From a checkpoint of a small transformer trained on Wikipedia: normalized queries and keys, 150M tokens.
Each number is 200 + 40 x the weight over its row's rms, rounded and kept within 0 to 999. Layers, rows and columns count from 0. The size before them is the row's rms in percent of the matrix's.

# layer 7 MLP gate, 256x96, rms 0.152, rows 205-229, columns 0-95
098,279,244,233,143,189,219,251,221,216,170,296,159,196,183,247,151,263,211,177,192,208,189,189,215,235,200,131,257,115,196,271,231,208,159,145,181,168,204,188,269,120,205,201,190,175,125,121,186,173,135,193,251,225,224,208,166,214,218,204,211,155,183,234,174,224,127,239,211,177,207,194,275,189,185,129,166,245,251,201,194,145,279,231,144,206,150,245,189,179,202,207,233,232,173,233,221
102,207,232,195,231,217,208,212,195,138,190,245,192,230,148,202,191,167,311,274,253,214,213,169,200,164,118,245,246,222,200,224,178,219,222,191,153,218,240,202,167,221,232,218,170,192,177,239,298,202,270,112,220,192,176,175,167,233,143,154,130,229,211,120,130,212,186,256,200,212,219,207,170,208,262,254,141,237,208,168,149,149,185,159,190,192,162,214,159,208,145,277,235,202,249,253,163
096,228,171,141,252,145,216,179,196,233,185,184,239,246,220,213,216,214,200,245,196,254,223,253,207,262,197,196,274,129,216,238,186,207,173,206,197,171,163,128,244,127,172,225,138,248,161,232,214,118,193,146,139,242,141,294,221,178,183,212,167,164,242,154,211,236,147,232,187,195,220,195,227,228,235,167,174,185,175,152,274,244,173,160,210,150,231,156,203,239,319,256,223,178,165,217,186
102,213,203,224,194,181,232,269,164,169,222,231,206,221,195,218,204,195,250,205,202,155,197,224,163,331,212,187,246,187,236,140,218,172,162,153,142,181,184,238,224,268,177,179,281,289,240,271,195,160,177,177,243,143,218,211,178,185,125,205,202,135,231,169,199,200,162,255,163,183,199,208,187,236,226,171,198,183,239,149,215,140,248,223,150,249,266,203,145,216,225,214,281,165,99,225,218
102,164,197,273,203,181,244,259,161,250,138,193,201,155,233,233,231,195,216,188,206,166,186,247,156,214,178,263,154,210,188,212,237,174,155,112,175,188,180,177,201,172,240,169,228,218,202,165,235,251,167,205,150,255,259,229,196,145,195,278,214,264,233,230,244,175,234,251,151,179,273,247,200,216,139,173,259,199,272,212,171,126,178,172,245,157,263,260,226,165,283,201,258,215,142,205,170
110,199,244,253,226,249,197,183,163,236,192,190,217,132,203,211,168,169,141,242,212,197,214,224,256,220,233,203,185,183,204,198,278,143,246,153,194,182,158,292,145,231,197,181,136,159,122,215,137,220,178,269,250,159,188,183,213,250,181,128,131,186,215,232,277,271,178,181,252,193,200,258,173,258,194,219,169,252,166,231,215,141,212,189,208,269,192,170,223,228,190,236,251,160,278,220,256
096,219,277,185,243,194,180,203,227,229,193,196,244,209,205,216,255,237,182,291,180,122,164,191,189,259,179,279,140,187,194,260,213,184,164,263,280,204,226,230,170,190,156,244,209,206,142,232,169,216,316,220,181,130,206,167,194,186,131,197,173,160,187,240,252,180,160,147,226,163,238,187,181,252,101,228,226,231,207,162,174,217,162,126,244,208,240,170,189,151,245,169,193,195,231,224,162
100,200,163,254,268,146,216,207,176,153,218,215,230,221,242,183,233,251,192,222,147,244,111,159,186,256,263,142,209,103,149,175,242,210,157,203,192,244,279,148,202,139,204,136,121,160,208,181,184,245,171,191,189,186,204,191,162,198,168,214,151,268,197,170,252,287,153,198,183,144,191,154,266,188,201,224,190,175,219,225,189,169,224,170,225,189,213,195,155,175,168,216,157,209,106,218,135
105,240,142,208,244,231,259,178,134,136,254,214,247,201,155,200,226,159,189,204,137,189,238,230,179,183,193,221,165,231,214,286,97,240,126,206,236,206,212,132,211,200,259,183,243,231,278,207,180,218,233,218,306,184,207,219,238,136,198,132,131,205,237,189,197,147,210,200,122,214,207,150,190,168,193,176,201,213,163,197,279,210,129,207,202,249,172,226,195,134,203,188,202,195,152,171,230
090,103,176,185,220,202,140,229,361,248,160,144,250,187,178,266,218,152,147,178,239,205,227,226,168,244,176,247,191,161,227,129,207,194,199,193,210,175,169,220,185,206,235,124,202,174,195,234,146,169,206,153,195,217,174,228,237,220,147,186,182,204,188,179,171,170,193,188,198,156,243,195,117,244,229,196,222,243,155,170,220,137,183,200,210,250,256,199,222,184,174,144,198,239,284,118,191
107,100,262,230,195,266,225,155,122,209,192,186,242,252,200,152,178,202,234,216,230,164,211,212,171,227,175,180,219,196,221,204,261,245,241,193,207,214,162,292,150,157,224,173,196,215,229,236,275,154,163,227,221,190,178,184,136,215,227,201,210,260,184,175,261,275,235,224,184,194,171,248,235,104,196,152,193,102,161,161,239,114,172,190,191,233,223,231,155,158,195,226,204,167,228,252,253
108,245,198,137,193,116,200,216,89,159,79,133,195,184,201,205,136,128,197,162,243,165,229,245,245,182,208,247,153,218,189,185,117,162,263,228,222,192,225,213,235,185,249,209,237,290,204,156,197,229,220,201,219,217,234,246,180,193,231,180,170,169,138,147,228,182,241,200,209,228,154,181,180,192,175,232,193,216,176,217,222,228,246,154,220,220,204,290,267,217,232,246,258,185,228,226,180
096,240,173,209,236,221,82,196,283,211,203,180,253,164,212,226,230,160,258,172,184,241,169,235,201,213,241,147,183,121,146,190,159,189,186,206,185,184,194,188,189,250,197,143,255,198,295,193,143,164,245,171,245,88,204,240,119,232,164,205,200,234,230,203,258,210,243,230,250,214,286,217,205,261,235,164,181,232,181,178,241,244,180,202,184,206,271,157,218,239,159,207,206,192,241,186,232
100,201,196,249,264,273,191,193,173,197,180,237,251,251,189,198,159,209,64,212,176,225,214,129,203,204,185,204,215,148,139,209,252,195,165,198,225,230,172,234,256,163,207,213,120,176,208,227,187,212,198,155,202,187,149,175,185,225,183,138,176,178,192,211,179,201,183,264,199,240,286,241,202,184,218,143,244,239,222,192,200,230,171,116,227,179,205,165,192,185,257,226,147,134,120,292,117
096,179,149,159,251,149,207,229,229,167,201,142,233,188,167,189,227,156,192,216,190,226,194,134,174,269,181,228,207,298,192,205,182,237,182,190,164,244,244,171,212,213,217,204,182,243,179,166,305,193,197,211,288,253,228,163,168,246,177,177,197,180,190,201,154,221,196,200,172,338,178,242,150,253,190,257,222,185,267,184,240,198,146,262,169,202,123,215,226,213,164,200,264,167,213,263,259
094,175,222,280,161,168,185,252,248,193,168,91,168,263,251,226,227,192,166,261,171,270,146,191,167,130,156,210,195,215,144,228,234,210,156,192,189,189,218,198,158,202,192,152,195,141,176,108,206,180,180,174,210,250,234,270,262,186,203,233,176,250,237,205,176,193,156,164,231,157,118,183,168,230,168,205,180,208,139,173,182,123,187,147,212,156,140,205,171,141,196,134,244,211,226,198,150
103,161,239,260,226,183,159,184,251,209,184,247,198,172,248,273,176,136,200,263,205,198,223,220,196,309,161,128,198,259,223,254,202,163,197,134,201,224,298,229,207,220,216,149,193,167,199,174,217,203,193,189,157,137,212,220,155,233,189,185,197,160,132,250,255,203,204,184,188,195,202,261,166,176,191,183,185,164,114,238,124,207,179,153,129,212,289,187,275,188,148,198,216,212,249,159,193
098,158,189,246,170,148,174,216,216,226,143,202,230,184,229,235,232,176,187,211,218,223,193,272,195,250,209,105,190,202,150,278,168,226,203,211,158,174,245,178,162,211,86,217,219,191,209,163,249,186,165,266,126,226,209,206,220,211,162,166,136,205,219,177,195,235,223,160,175,200,137,204,163,219,281,296,163,259,142,278,205,185,209,255,241,239,185,219,181,254,285,264,177,201,177,174,215
097,246,253,136,200,232,178,230,165,144,200,159,246,119,189,233,186,230,156,242,172,211,166,136,232,241,230,158,135,221,241,189,145,244,238,195,244,164,190,298,137,208,174,226,229,231,155,194,214,138,229,215,272,194,198,199,231,164,202,202,119,149,248,202,219,172,231,283,190,185,161,209,199,175,177,135,202,297,186,192,196,210,232,178,245,218,224,157,212,177,258,215,98,251,170,183,208
103,230,199,207,168,222,242,173,176,165,131,150,177,167,184,134,180,196,186,137,171,128,206,193,193,270,186,182,250,176,195,225,222,131,156,242,177,242,209,297,175,197,181,153,148,215,185,128,183,194,186,202,150,152,189,172,154,135,183,185,163,278,242,246,259,190,234,178,278,150,233,239,223,191,221,259,95,206,138,281,213,203,171,198,197,231,224,201,235,223,211,230,226,192,231,124,241
099,175,219,179,148,210,298,166,250,212,164,97,129,174,180,235,234,204,210,146,215,221,179,144,181,221,223,184,167,131,189,301,207,222,199,132,222,236,157,270,125,256,178,266,203,229,235,271,183,225,176,188,211,162,174,234,124,154,193,173,267,197,201,223,229,270,198,264,221,221,185,179,216,185,138,198,186,276,171,185,172,154,191,177,198,219,217,252,200,207,253,208,153,202,233,236,198
102,171,159,235,161,119,230,152,168,131,271,224,211,182,154,269,211,223,186,285,195,183,141,197,153,273,259,207,218,202,171,178,228,255,141,145,213,194,223,212,193,283,190,205,191,153,276,167,278,215,259,192,165,130,182,208,183,174,239,181,265,226,236,244,210,231,208,187,230,199,232,150,192,243,173,219,211,170,186,189,243,247,165,202,242,273,137,131,146,212,219,241,156,203,233,170,193
091,141,132,199,207,249,226,213,224,192,224,229,218,175,180,231,94,212,238,254,171,227,217,200,149,166,179,153,193,195,219,230,109,176,179,211,269,221,230,164,128,274,223,242,215,147,151,186,220,264,215,259,174,192,204,192,207,223,179,221,168,165,251,228,167,185,159,193,149,201,185,328,189,208,129,150,242,147,208,228,171,214,209,226,220,258,232,226,159,252,192,284,154,191,253,232,172
096,181,236,202,165,233,177,153,154,217,221,192,204,187,221,265,204,188,169,157,153,188,142,210,246,279,234,183,257,133,229,201,225,243,219,185,272,234,200,304,260,164,190,240,232,309,126,204,179,233,177,228,182,170,128,175,226,219,221,179,170,243,128,175,256,217,222,158,251,137,216,182,174,250,144,215,208,218,224,146,140,230,221,206,198,219,165,180,219,195,195,120,139,176,201,138,161
100,212,232,213,166,205,234,160,72,185,203,212,220,242,207,266,283,189,179,235,132,193,177,189,208,177,211,186,164,239,163,192,168,148,191,148,176,259,121,184,231,249,211,193,245,224,230,233,208,216,177,318,229,192,179,232,250,174,167,213,189,198,151,234,231,205,133,221,190,177,176,129,192,229,234,127,214,210,227,217,224,185,234,155,209,230,202,280,181,135,177,167,266,117,256,182,245
# layer 7 MLP up, 256x96, rms 0.159, rows 205-228, columns 0-95
099,251,293,261,191,251,177,285,251,248,183,223,173,227,169,217,177,218,156,205,212,224,205,225,196,172,151,162,203,144,200,188,227,202,204,105,209,168,208,209,257,259,195,145,218,184,244,149,194,185,182,240,160,179,209,281,166,89,211,227,199,186,229,288,231,204,184,262,183,159,145,182,205,221,238,269,236,174,179,144,195,215,180,260,251,220,214,231,140,162,192,124,185,131,210,229,196
103,261,178,194,185,189,171,190,223,246,220,146,270,204,215,183,244,253,193,207,227,203,191,192,144,151,209,198,152,167,204,237,240,231,222,240,176,182,169,218,212,172,202,204,240,203,181,211,168,197,108,196,255,202,167,210,215,206,154,180,201,243,298,212,300,134,221,285,224,252,149,207,246,133,149,174,294,165,200,239,143,208,179,259,279,216,186,192,202,146,265,181,141,170,144,142,231
091,211,92,188,155,191,163,231,276,160,241,254,169,137,187,168,205,196,250,191,211,302,138,202,177,261,173,175,188,162,198,143,245,189,156,176,195,147,263,190,144,177,208,165,134,160,151,125,219,235,210,221,227,229,181,151,222,184,225,157,168,223,213,160,117,174,126,188,195,251,238,215,245,227,159,220,206,231,231,150,221,172,203,231,164,157,160,97,187,239,176,203,213,212,209,170,186
091,245,218,201,214,233,191,212,199,183,223,298,227,225,166,141,210,193,204,266,209,217,237,187,136,187,163,166,225,228,206,177,233,190,176,176,252,135,185,201,142,212,193,176,264,116,154,147,214,252,276,295,181,181,201,165,261,210,213,212,204,256,136,184,66,220,199,193,264,226,178,260,239,195,178,195,180,178,228,169,247,225,204,185,187,145,168,162,223,246,234,221,114,180,234,257,201
092,261,229,193,280,147,202,189,182,257,233,79,196,208,262,191,162,227,142,168,224,228,239,233,238,84,247,177,176,210,162,193,167,211,209,190,215,207,231,185,298,172,200,206,238,222,128,171,174,182,222,213,229,277,148,239,138,148,196,166,183,221,248,139,176,221,178,273,192,205,219,223,255,232,255,217,180,193,182,179,189,224,234,183,224,169,164,203,284,186,243,142,251,173,188,201,220
104,203,194,185,173,126,157,220,141,200,184,196,187,241,184,169,155,164,170,299,198,237,253,164,135,176,204,238,264,227,221,137,184,195,235,192,196,254,196,205,231,245,223,231,193,199,201,278,207,240,178,238,215,232,224,71,250,217,215,165,181,259,163,177,158,128,216,221,223,210,274,205,197,169,213,126,189,193,193,168,158,178,164,116,125,218,204,255,175,209,203,117,252,218,149,165,181
091,168,211,140,205,153,140,203,246,186,161,176,211,139,251,201,186,163,177,203,214,230,233,181,148,161,226,182,264,119,185,215,232,270,181,175,201,213,171,247,141,250,162,177,170,238,199,268,188,126,218,160,181,239,198,209,187,173,224,206,149,215,202,167,198,207,197,262,178,236,211,157,239,185,149,235,294,178,236,158,228,162,213,123,232,170,252,203,252,238,189,210,204,134,212,139,59
112,194,153,128,250,210,163,197,242,124,250,158,232,211,237,121,171,212,243,202,172,316,188,155,248,179,199,233,170,180,192,191,177,188,210,154,194,209,192,239,178,126,200,218,239,187,163,219,155,323,204,220,179,183,224,217,180,235,206,188,199,221,191,176,197,188,201,213,134,266,200,93,307,178,161,228,206,208,246,180,173,172,219,257,177,197,209,152,174,240,135,258,144,191,163,209,178
101,122,256,205,153,136,221,153,214,274,240,224,157,195,207,142,152,251,190,214,215,220,192,176,179,244,185,239,245,212,126,195,174,138,218,226,139,144,170,217,180,183,193,152,184,193,216,163,216,189,135,255,109,163,222,239,221,248,214,219,217,190,192,218,222,183,163,130,257,171,175,195,197,191,249,220,199,125,137,267,220,145,293,185,278,287,205,174,206,206,218,215,269,179,196,211,179
098,169,248,116,260,196,223,252,148,205,218,224,273,216,153,242,158,212,245,198,214,182,172,160,187,254,198,213,202,234,161,232,105,187,279,239,210,195,169,145,255,216,192,225,167,140,204,211,199,173,189,244,219,210,236,217,263,219,280,202,245,190,183,167,222,213,184,174,185,212,196,78,217,160,178,293,177,169,202,180,168,126,157,209,236,184,184,214,182,228,168,240,95,176,234,235,250
106,213,244,234,221,269,248,271,213,181,228,237,230,191,154,195,157,137,213,267,249,194,206,118,238,212,220,155,200,239,191,208,137,237,186,148,178,215,201,85,173,294,256,193,277,136,183,192,223,176,254,188,234,184,242,169,256,198,176,189,245,174,224,196,146,193,250,247,128,210,185,194,182,183,154,220,178,289,232,132,137,170,224,226,213,239,178,197,257,206,193,218,172,171,177,223,168
103,173,212,238,205,191,159,172,168,176,263,150,258,215,210,147,235,223,123,230,278,196,216,152,142,218,299,221,197,289,147,168,141,193,276,252,215,188,233,197,232,169,167,186,202,307,177,204,220,214,134,198,228,175,231,194,225,120,194,213,242,175,213,204,240,235,232,269,150,115,199,166,167,274,161,181,208,220,198,262,213,158,232,203,226,220,175,185,217,188,203,133,230,172,228,180,216
102,201,212,185,223,228,158,164,238,266,209,191,201,244,238,163,207,163,178,190,149,134,202,214,207,185,156,198,247,225,134,207,196,192,197,262,230,254,208,165,160,198,281,199,195,298,112,258,171,185,180,118,181,190,225,200,166,280,194,184,149,218,207,161,290,208,124,199,216,115,152,237,244,216,231,226,189,198,197,177,204,185,269,215,283,177,214,184,234,205,180,192,110,145,143,164,213
098,205,149,207,154,184,213,232,117,104,173,223,206,250,162,142,197,161,145,174,230,246,158,159,238,167,163,195,217,203,243,234,205,110,192,261,266,226,257,193,234,180,195,242,172,249,245,186,230,217,260,170,203,206,185,188,268,101,190,282,256,173,137,205,209,191,219,214,261,205,237,183,182,177,202,221,200,157,267,195,178,236,175,192,184,277,189,203,195,193,283,195,201,235,129,259,184
104,213,179,173,164,260,150,184,154,145,182,204,156,159,235,217,214,219,206,147,214,212,213,299,200,211,185,231,221,128,202,200,235,222,170,262,150,162,150,174,150,228,211,178,176,147,297,187,128,260,203,173,150,148,156,222,241,155,216,172,200,232,207,177,256,174,244,177,200,165,254,217,240,223,215,149,204,223,200,227,204,221,277,74,201,187,217,169,137,219,281,274,176,228,219,197,171
087,163,111,170,212,241,188,161,191,147,200,186,234,162,224,189,180,256,264,153,265,192,240,177,177,146,163,208,232,203,191,158,156,173,126,185,197,225,195,150,108,144,165,198,193,177,133,146,166,245,210,232,180,164,185,120,203,179,178,200,199,207,136,192,129,243,161,134,167,173,144,268,210,216,228,209,281,222,213,221,193,241,224,105,206,204,223,145,236,155,228,194,210,203,285,238,214
100,261,182,184,237,267,220,190,177,189,235,168,259,265,166,195,226,198,256,232,200,203,213,121,206,300,236,232,171,153,261,151,166,160,150,149,161,247,111,205,141,168,256,166,153,247,200,234,194,189,221,203,154,152,185,168,221,194,167,199,229,128,228,187,245,125,232,262,195,125,209,179,191,170,121,201,129,237,247,179,155,227,210,192,144,191,207,172,257,211,180,237,219,184,213,156,200
099,222,282,182,193,198,193,227,229,208,216,228,190,259,176,257,221,234,175,212,199,192,215,234,244,237,139,176,204,278,127,268,82,123,216,166,239,184,131,170,204,172,139,159,241,235,175,217,199,190,241,195,216,211,283,248,246,157,135,195,222,217,257,254,185,185,201,128,254,210,293,192,198,189,162,181,191,239,191,231,176,257,182,266,243,179,184,229,225,231,186,157,178,128,216,200,189
095,143,135,180,222,267,149,198,122,211,236,202,203,231,171,174,192,178,225,127,220,197,189,245,219,252,185,205,164,189,238,259,178,178,153,210,196,249,182,162,196,143,210,206,260,251,152,194,214,157,150,99,177,207,245,183,231,185,231,275,251,194,199,179,169,112,256,121,146,166,218,268,172,235,238,208,218,229,196,173,145,207,216,179,195,218,236,180,253,128,182,184,148,269,274,221,231
104,242,162,233,177,211,136,170,185,165,215,173,161,287,184,161,192,276,234,280,207,231,188,222,209,215,209,193,200,120,170,214,205,193,204,259,231,266,208,210,201,234,193,203,134,230,251,214,147,151,168,266,228,198,147,134,202,184,227,242,197,146,190,261,141,181,232,203,268,165,204,147,223,185,219,132,117,214,204,176,206,174,204,185,206,164,100,201,177,143,185,115,266,238,161,212,257
104,241,210,234,191,135,163,177,219,210,207,232,157,202,180,194,265,248,146,242,224,135,251,89,259,284,256,187,192,239,180,177,188,156,292,209,165,153,157,163,246,271,149,216,176,191,190,196,233,215,172,206,240,159,238,232,169,194,163,212,148,226,245,245,185,148,202,162,208,253,215,222,257,120,155,171,199,227,215,179,244,180,218,231,210,230,194,153,155,214,126,251,186,184,220,230,119
107,256,181,143,215,254,168,172,192,141,183,212,222,164,151,172,190,229,168,191,295,112,164,178,194,226,163,209,175,252,105,242,214,207,227,211,223,98,200,191,151,205,188,240,166,184,228,122,207,230,212,261,190,158,203,199,199,183,219,174,247,169,160,290,162,255,195,292,176,237,163,204,229,247,236,108,207,176,235,170,197,180,204,206,228,195,204,185,218,211,199,209,160,221,264,293,156
100,247,188,240,195,169,225,229,174,185,203,171,145,259,136,138,193,217,256,242,199,192,212,279,153,241,257,220,189,250,150,145,225,186,210,221,137,187,232,160,283,146,196,258,202,237,222,188,246,249,186,220,213,178,173,258,159,193,126,135,150,170,225,200,276,217,201,218,252,216,258,143,150,252,216,211,215,234,131,163,251,230,150,234,225,203,188,150,227,166,166,258,193,257,132,199,164
096,190,111,242,177,213,217,205,210,194,212,236,200,338,200,135,161,175,322,214,247,190,227,166,199,191,132,219,224,240,198,150,199,205,180,203,170,207,237,161,129,179,201,159,225,232,217,176,183,256,216,168,219,193,276,192,217,201,249,294,232,161,206,227,172,192,234,191,210,200,219,178,194,232,107,161,145,154,259,234,162,164,199,175,124,219,216,174,215,197,144,200,261,217,162,246,239
# layer 7 MLP down (transposed), 256x96, rms 0.0393, rows 205-228, columns 0-95
097,241,235,193,238,205,158,191,179,226,219,223,221,227,93,199,131,262,230,233,195,210,195,249,152,186,230,210,147,192,127,236,175,170,187,208,186,235,110,217,173,287,143,181,179,164,141,142,213,218,214,264,190,218,174,300,153,235,306,254,185,237,203,245,184,188,186,243,226,154,117,192,131,190,252,178,167,133,174,169,199,215,205,177,233,213,236,222,248,174,181,210,203,217,213,235,215
102,247,166,159,199,230,316,197,172,240,197,254,173,175,143,119,218,152,255,145,225,164,179,192,138,268,238,184,175,231,184,159,237,192,108,156,205,250,203,208,202,195,224,176,117,298,230,211,232,212,148,239,247,270,245,249,217,253,151,194,205,88,149,214,224,200,204,233,234,218,197,196,195,228,200,193,210,208,250,196,153,189,232,233,221,262,192,193,212,221,229,157,207,159,218,217,167
093,222,209,270,257,199,228,225,189,222,190,168,237,238,98,327,189,226,149,171,216,188,243,212,179,180,214,209,163,203,198,254,169,169,218,154,186,234,165,188,162,147,200,278,171,189,159,243,226,182,222,232,138,250,146,203,186,209,226,193,177,224,184,220,250,222,261,261,124,164,144,199,205,219,192,232,103,181,180,218,221,226,182,190,202,160,213,218,168,198,166,307,142,134,164,267,178
089,211,182,239,185,206,277,228,242,222,247,217,201,200,157,220,219,224,123,199,214,166,173,234,221,189,142,224,162,237,184,207,213,232,159,198,195,281,227,220,208,191,171,208,219,190,232,196,165,270,207,214,190,196,168,248,160,223,293,213,124,265,235,229,218,185,114,175,59,127,221,187,181,188,194,169,129,228,199,177,187,159,287,126,218,259,214,192,215,167,184,143,214,257,139,175,215
095,240,275,171,147,207,252,218,287,109,228,213,237,235,297,246,204,227,206,198,253,272,205,164,288,167,256,149,157,226,292,188,160,213,214,174,187,215,260,214,206,176,192,232,205,238,196,204,154,192,223,218,243,227,231,194,163,231,281,243,184,164,174,237,180,170,178,230,232,180,214,156,221,233,195,167,227,246,174,217,209,215,168,256,159,258,186,221,210,172,244,238,156,242,299,164,208
113,174,92,279,195,167,91,88,206,215,236,258,147,211,272,229,203,220,172,160,152,187,191,218,182,179,214,237,185,220,224,204,174,154,166,177,133,235,212,216,179,188,140,186,200,222,149,207,200,238,154,239,162,204,225,174,192,158,267,187,229,190,252,193,229,217,190,216,202,262,112,174,162,267,244,249,145,225,205,204,256,194,215,226,167,203,250,259,228,198,271,254,183,180,175,232,174
098,215,213,178,211,244,168,168,164,200,229,236,160,226,248,137,216,179,160,220,166,158,221,192,121,127,111,188,209,235,195,202,110,225,241,216,217,181,203,135,225,177,190,225,270,184,212,171,211,204,170,198,250,194,129,241,253,212,194,194,130,132,210,205,205,179,165,247,126,174,180,202,141,182,173,165,136,180,193,275,142,154,206,214,309,223,163,233,205,162,248,192,123,193,124,183,195
110,174,206,243,232,207,212,173,204,227,185,220,179,204,314,205,236,175,190,204,130,166,178,121,255,241,167,200,209,228,272,204,141,217,187,205,167,158,173,159,212,252,205,291,247,138,245,234,203,162,128,241,256,233,235,177,248,171,126,213,210,127,162,149,230,171,204,219,244,177,119,174,204,125,242,212,272,160,227,189,203,175,208,216,165,212,277,174,176,221,208,166,136,213,234,227,232
099,227,186,253,181,205,189,229,259,164,233,180,137,201,154,126,247,203,119,256,224,190,123,149,250,202,183,252,195,133,253,185,131,130,222,214,206,182,143,308,239,179,150,176,251,245,179,106,244,189,199,178,201,172,257,279,209,230,173,205,209,170,188,237,207,217,148,215,144,150,190,215,194,236,212,165,214,192,203,148,183,172,196,273,159,194,282,216,178,202,245,187,197,171,234,180,194
093,211,206,223,209,163,226,182,230,166,194,208,224,262,198,262,220,242,84,177,250,158,136,195,212,137,132,221,161,127,173,210,213,202,166,213,227,174,228,258,190,275,184,162,131,270,211,194,173,183,222,144,193,167,182,129,183,242,174,223,157,216,159,200,138,180,212,206,198,232,235,180,192,177,229,149,239,225,243,164,180,182,254,176,196,312,149,205,234,150,175,234,196,303,243,165,234
103,302,236,223,191,236,263,158,235,171,162,142,145,205,203,143,221,202,244,201,233,226,213,162,175,244,166,207,149,222,267,147,215,162,214,194,193,217,226,157,237,160,144,152,254,189,178,166,210,192,194,158,148,191,176,216,190,187,162,186,207,232,153,286,224,254,234,169,113,178,253,269,215,198,130,203,189,225,258,286,165,187,308,188,216,199,177,158,222,157,285,230,214,196,199,204,170
103,282,220,198,172,169,223,140,226,220,220,244,187,203,210,199,147,213,199,158,215,161,122,246,243,159,184,174,211,165,217,214,216,183,172,138,227,233,145,213,248,214,223,170,245,166,196,130,192,261,219,233,288,157,191,116,180,273,218,281,224,241,268,245,167,228,249,223,136,246,190,253,230,139,232,247,248,144,238,202,194,200,166,201,240,229,201,103,189,211,121,186,199,220,193,164,183
101,231,166,199,152,167,209,145,139,113,152,263,299,164,97,254,169,258,260,227,230,170,210,174,221,121,186,155,196,184,212,127,188,210,159,175,168,169,219,203,191,242,205,198,219,128,244,176,168,190,168,254,213,201,208,185,229,192,205,197,141,197,121,247,143,204,227,163,206,253,216,207,158,204,209,285,173,190,210,217,166,196,193,224,168,233,205,268,144,162,220,224,243,289,225,186,211
093,218,204,144,294,235,148,145,195,257,259,260,157,241,196,241,288,197,158,233,158,201,206,222,151,184,244,176,225,198,180,198,227,157,203,184,207,202,178,164,261,205,158,113,202,251,224,205,226,112,171,112,192,222,171,184,185,235,236,240,173,161,186,180,200,221,164,218,198,312,156,116,208,200,200,209,201,225,174,178,161,234,241,204,209,167,208,172,214,284,225,247,180,117,184,249,171
105,248,257,142,233,218,196,200,188,183,188,240,217,240,231,268,260,177,141,176,161,193,183,211,189,184,210,110,127,94,198,176,196,235,156,158,123,242,195,226,277,182,185,158,125,242,257,204,133,214,154,218,237,136,189,240,192,148,143,219,102,197,200,232,226,239,213,198,183,198,217,198,201,206,234,190,201,215,183,146,259,157,202,141,176,253,238,149,216,224,194,130,232,215,177,157,167
091,204,273,304,161,243,161,217,183,243,198,226,225,210,218,253,181,189,154,162,226,215,163,197,155,166,199,277,169,210,236,156,198,172,253,223,202,210,113,169,256,186,157,139,173,263,240,210,217,190,238,180,228,220,252,211,171,228,226,234,204,142,243,189,219,257,181,225,154,152,173,250,169,217,203,181,256,229,184,175,308,200,242,133,247,173,227,249,223,152,200,217,288,120,163,228,230
104,249,171,277,216,182,140,216,215,325,260,228,152,228,291,177,166,241,224,171,238,212,255,199,142,205,162,248,137,167,227,200,167,179,237,221,191,133,206,179,161,81,229,172,185,224,188,206,191,176,191,298,188,192,173,166,211,207,134,185,197,155,183,133,239,214,193,258,140,263,186,203,174,202,199,255,197,208,220,218,273,170,204,202,214,195,235,259,206,203,173,183,235,189,156,196,155
095,262,265,267,236,235,218,204,146,213,212,180,172,220,270,197,227,189,213,215,230,244,185,209,189,139,173,240,165,190,196,103,253,207,172,168,181,216,225,202,237,166,166,249,254,225,199,221,197,152,250,192,209,186,218,228,184,190,196,243,202,166,230,236,117,99,186,240,186,255,167,238,160,139,177,216,198,221,197,179,66,208,124,205,271,201,171,176,222,164,166,179,186,205,269,289,169
095,152,169,186,159,213,211,225,219,177,187,175,181,143,167,234,124,279,221,187,164,210,191,163,172,237,228,192,119,182,195,215,169,183,199,286,207,164,175,140,144,209,170,212,114,205,181,222,275,165,190,230,245,204,240,267,227,223,193,131,285,197,166,125,191,131,234,231,213,269,232,289,208,179,146,211,142,253,172,203,216,198,147,159,208,162,180,174,191,211,161,221,196,264,195,121,189
105,174,219,169,172,182,154,137,225,187,223,256,202,254,186,194,276,256,160,157,196,164,209,170,200,217,246,240,260,239,175,299,177,162,201,214,200,263,135,229,171,188,247,177,220,216,182,142,155,274,210,241,220,199,218,233,173,200,215,219,248,212,245,183,230,254,187,290,116,242,228,181,172,232,207,305,170,218,159,217,151,204,158,177,206,256,114,213,187,144,252,217,158,238,151,210,223
097,158,220,225,129,241,164,229,179,241,176,186,237,138,97,159,203,171,130,198,214,234,191,162,92,147,202,206,250,198,236,178,192,129,179,206,158,189,217,170,146,153,228,238,182,184,250,181,91,168,247,164,197,264,188,173,219,189,193,218,189,126,158,199,225,225,221,175,140,160,175,152,170,240,196,132,234,238,240,215,263,240,263,165,199,171,232,196,225,148,140,186,206,167,221,216,243
108,232,152,172,247,220,158,245,191,252,201,182,185,203,237,150,215,198,242,167,206,234,217,232,295,166,203,214,108,227,240,291,169,249,252,214,157,216,222,155,183,251,196,195,195,261,256,193,216,191,255,255,239,176,176,188,279,205,135,128,179,199,194,211,153,162,162,252,219,187,204,272,220,293,248,181,233,195,172,172,181,211,279,175,170,220,159,204,259,224,146,238,199,134,181,245,162
095,252,227,267,129,148,215,176,287,166,170,173,121,162,241,216,228,223,206,176,189,239,204,272,199,232,202,244,175,181,160,190,199,227,184,179,222,199,176,150,156,140,205,186,214,236,252,185,174,209,160,173,172,215,160,214,190,251,117,102,206,222,173,268,235,162,190,213,196,171,225,184,168,156,194,207,173,200,175,271,176,250,127,160,266,207,136,107,188,130,248,157,171,258,230,167,207
097,235,205,249,131,180,249,98,258,175,231,175,232,180,198,308,173,201,144,232,213,171,178,243,220,208,174,267,205,153,238,240,199,196,215,198,201,252,249,218,272,174,222,290,212,169,126,219,200,195,184,206,160,176,231,172,169,186,202,175,165,214,134,263,175,182,236,279,183,156,138,232,137,151,141,222,156,188,180,155,193,231,149,186,238,230,174,195,259,192,178,179,226,167,169,129,158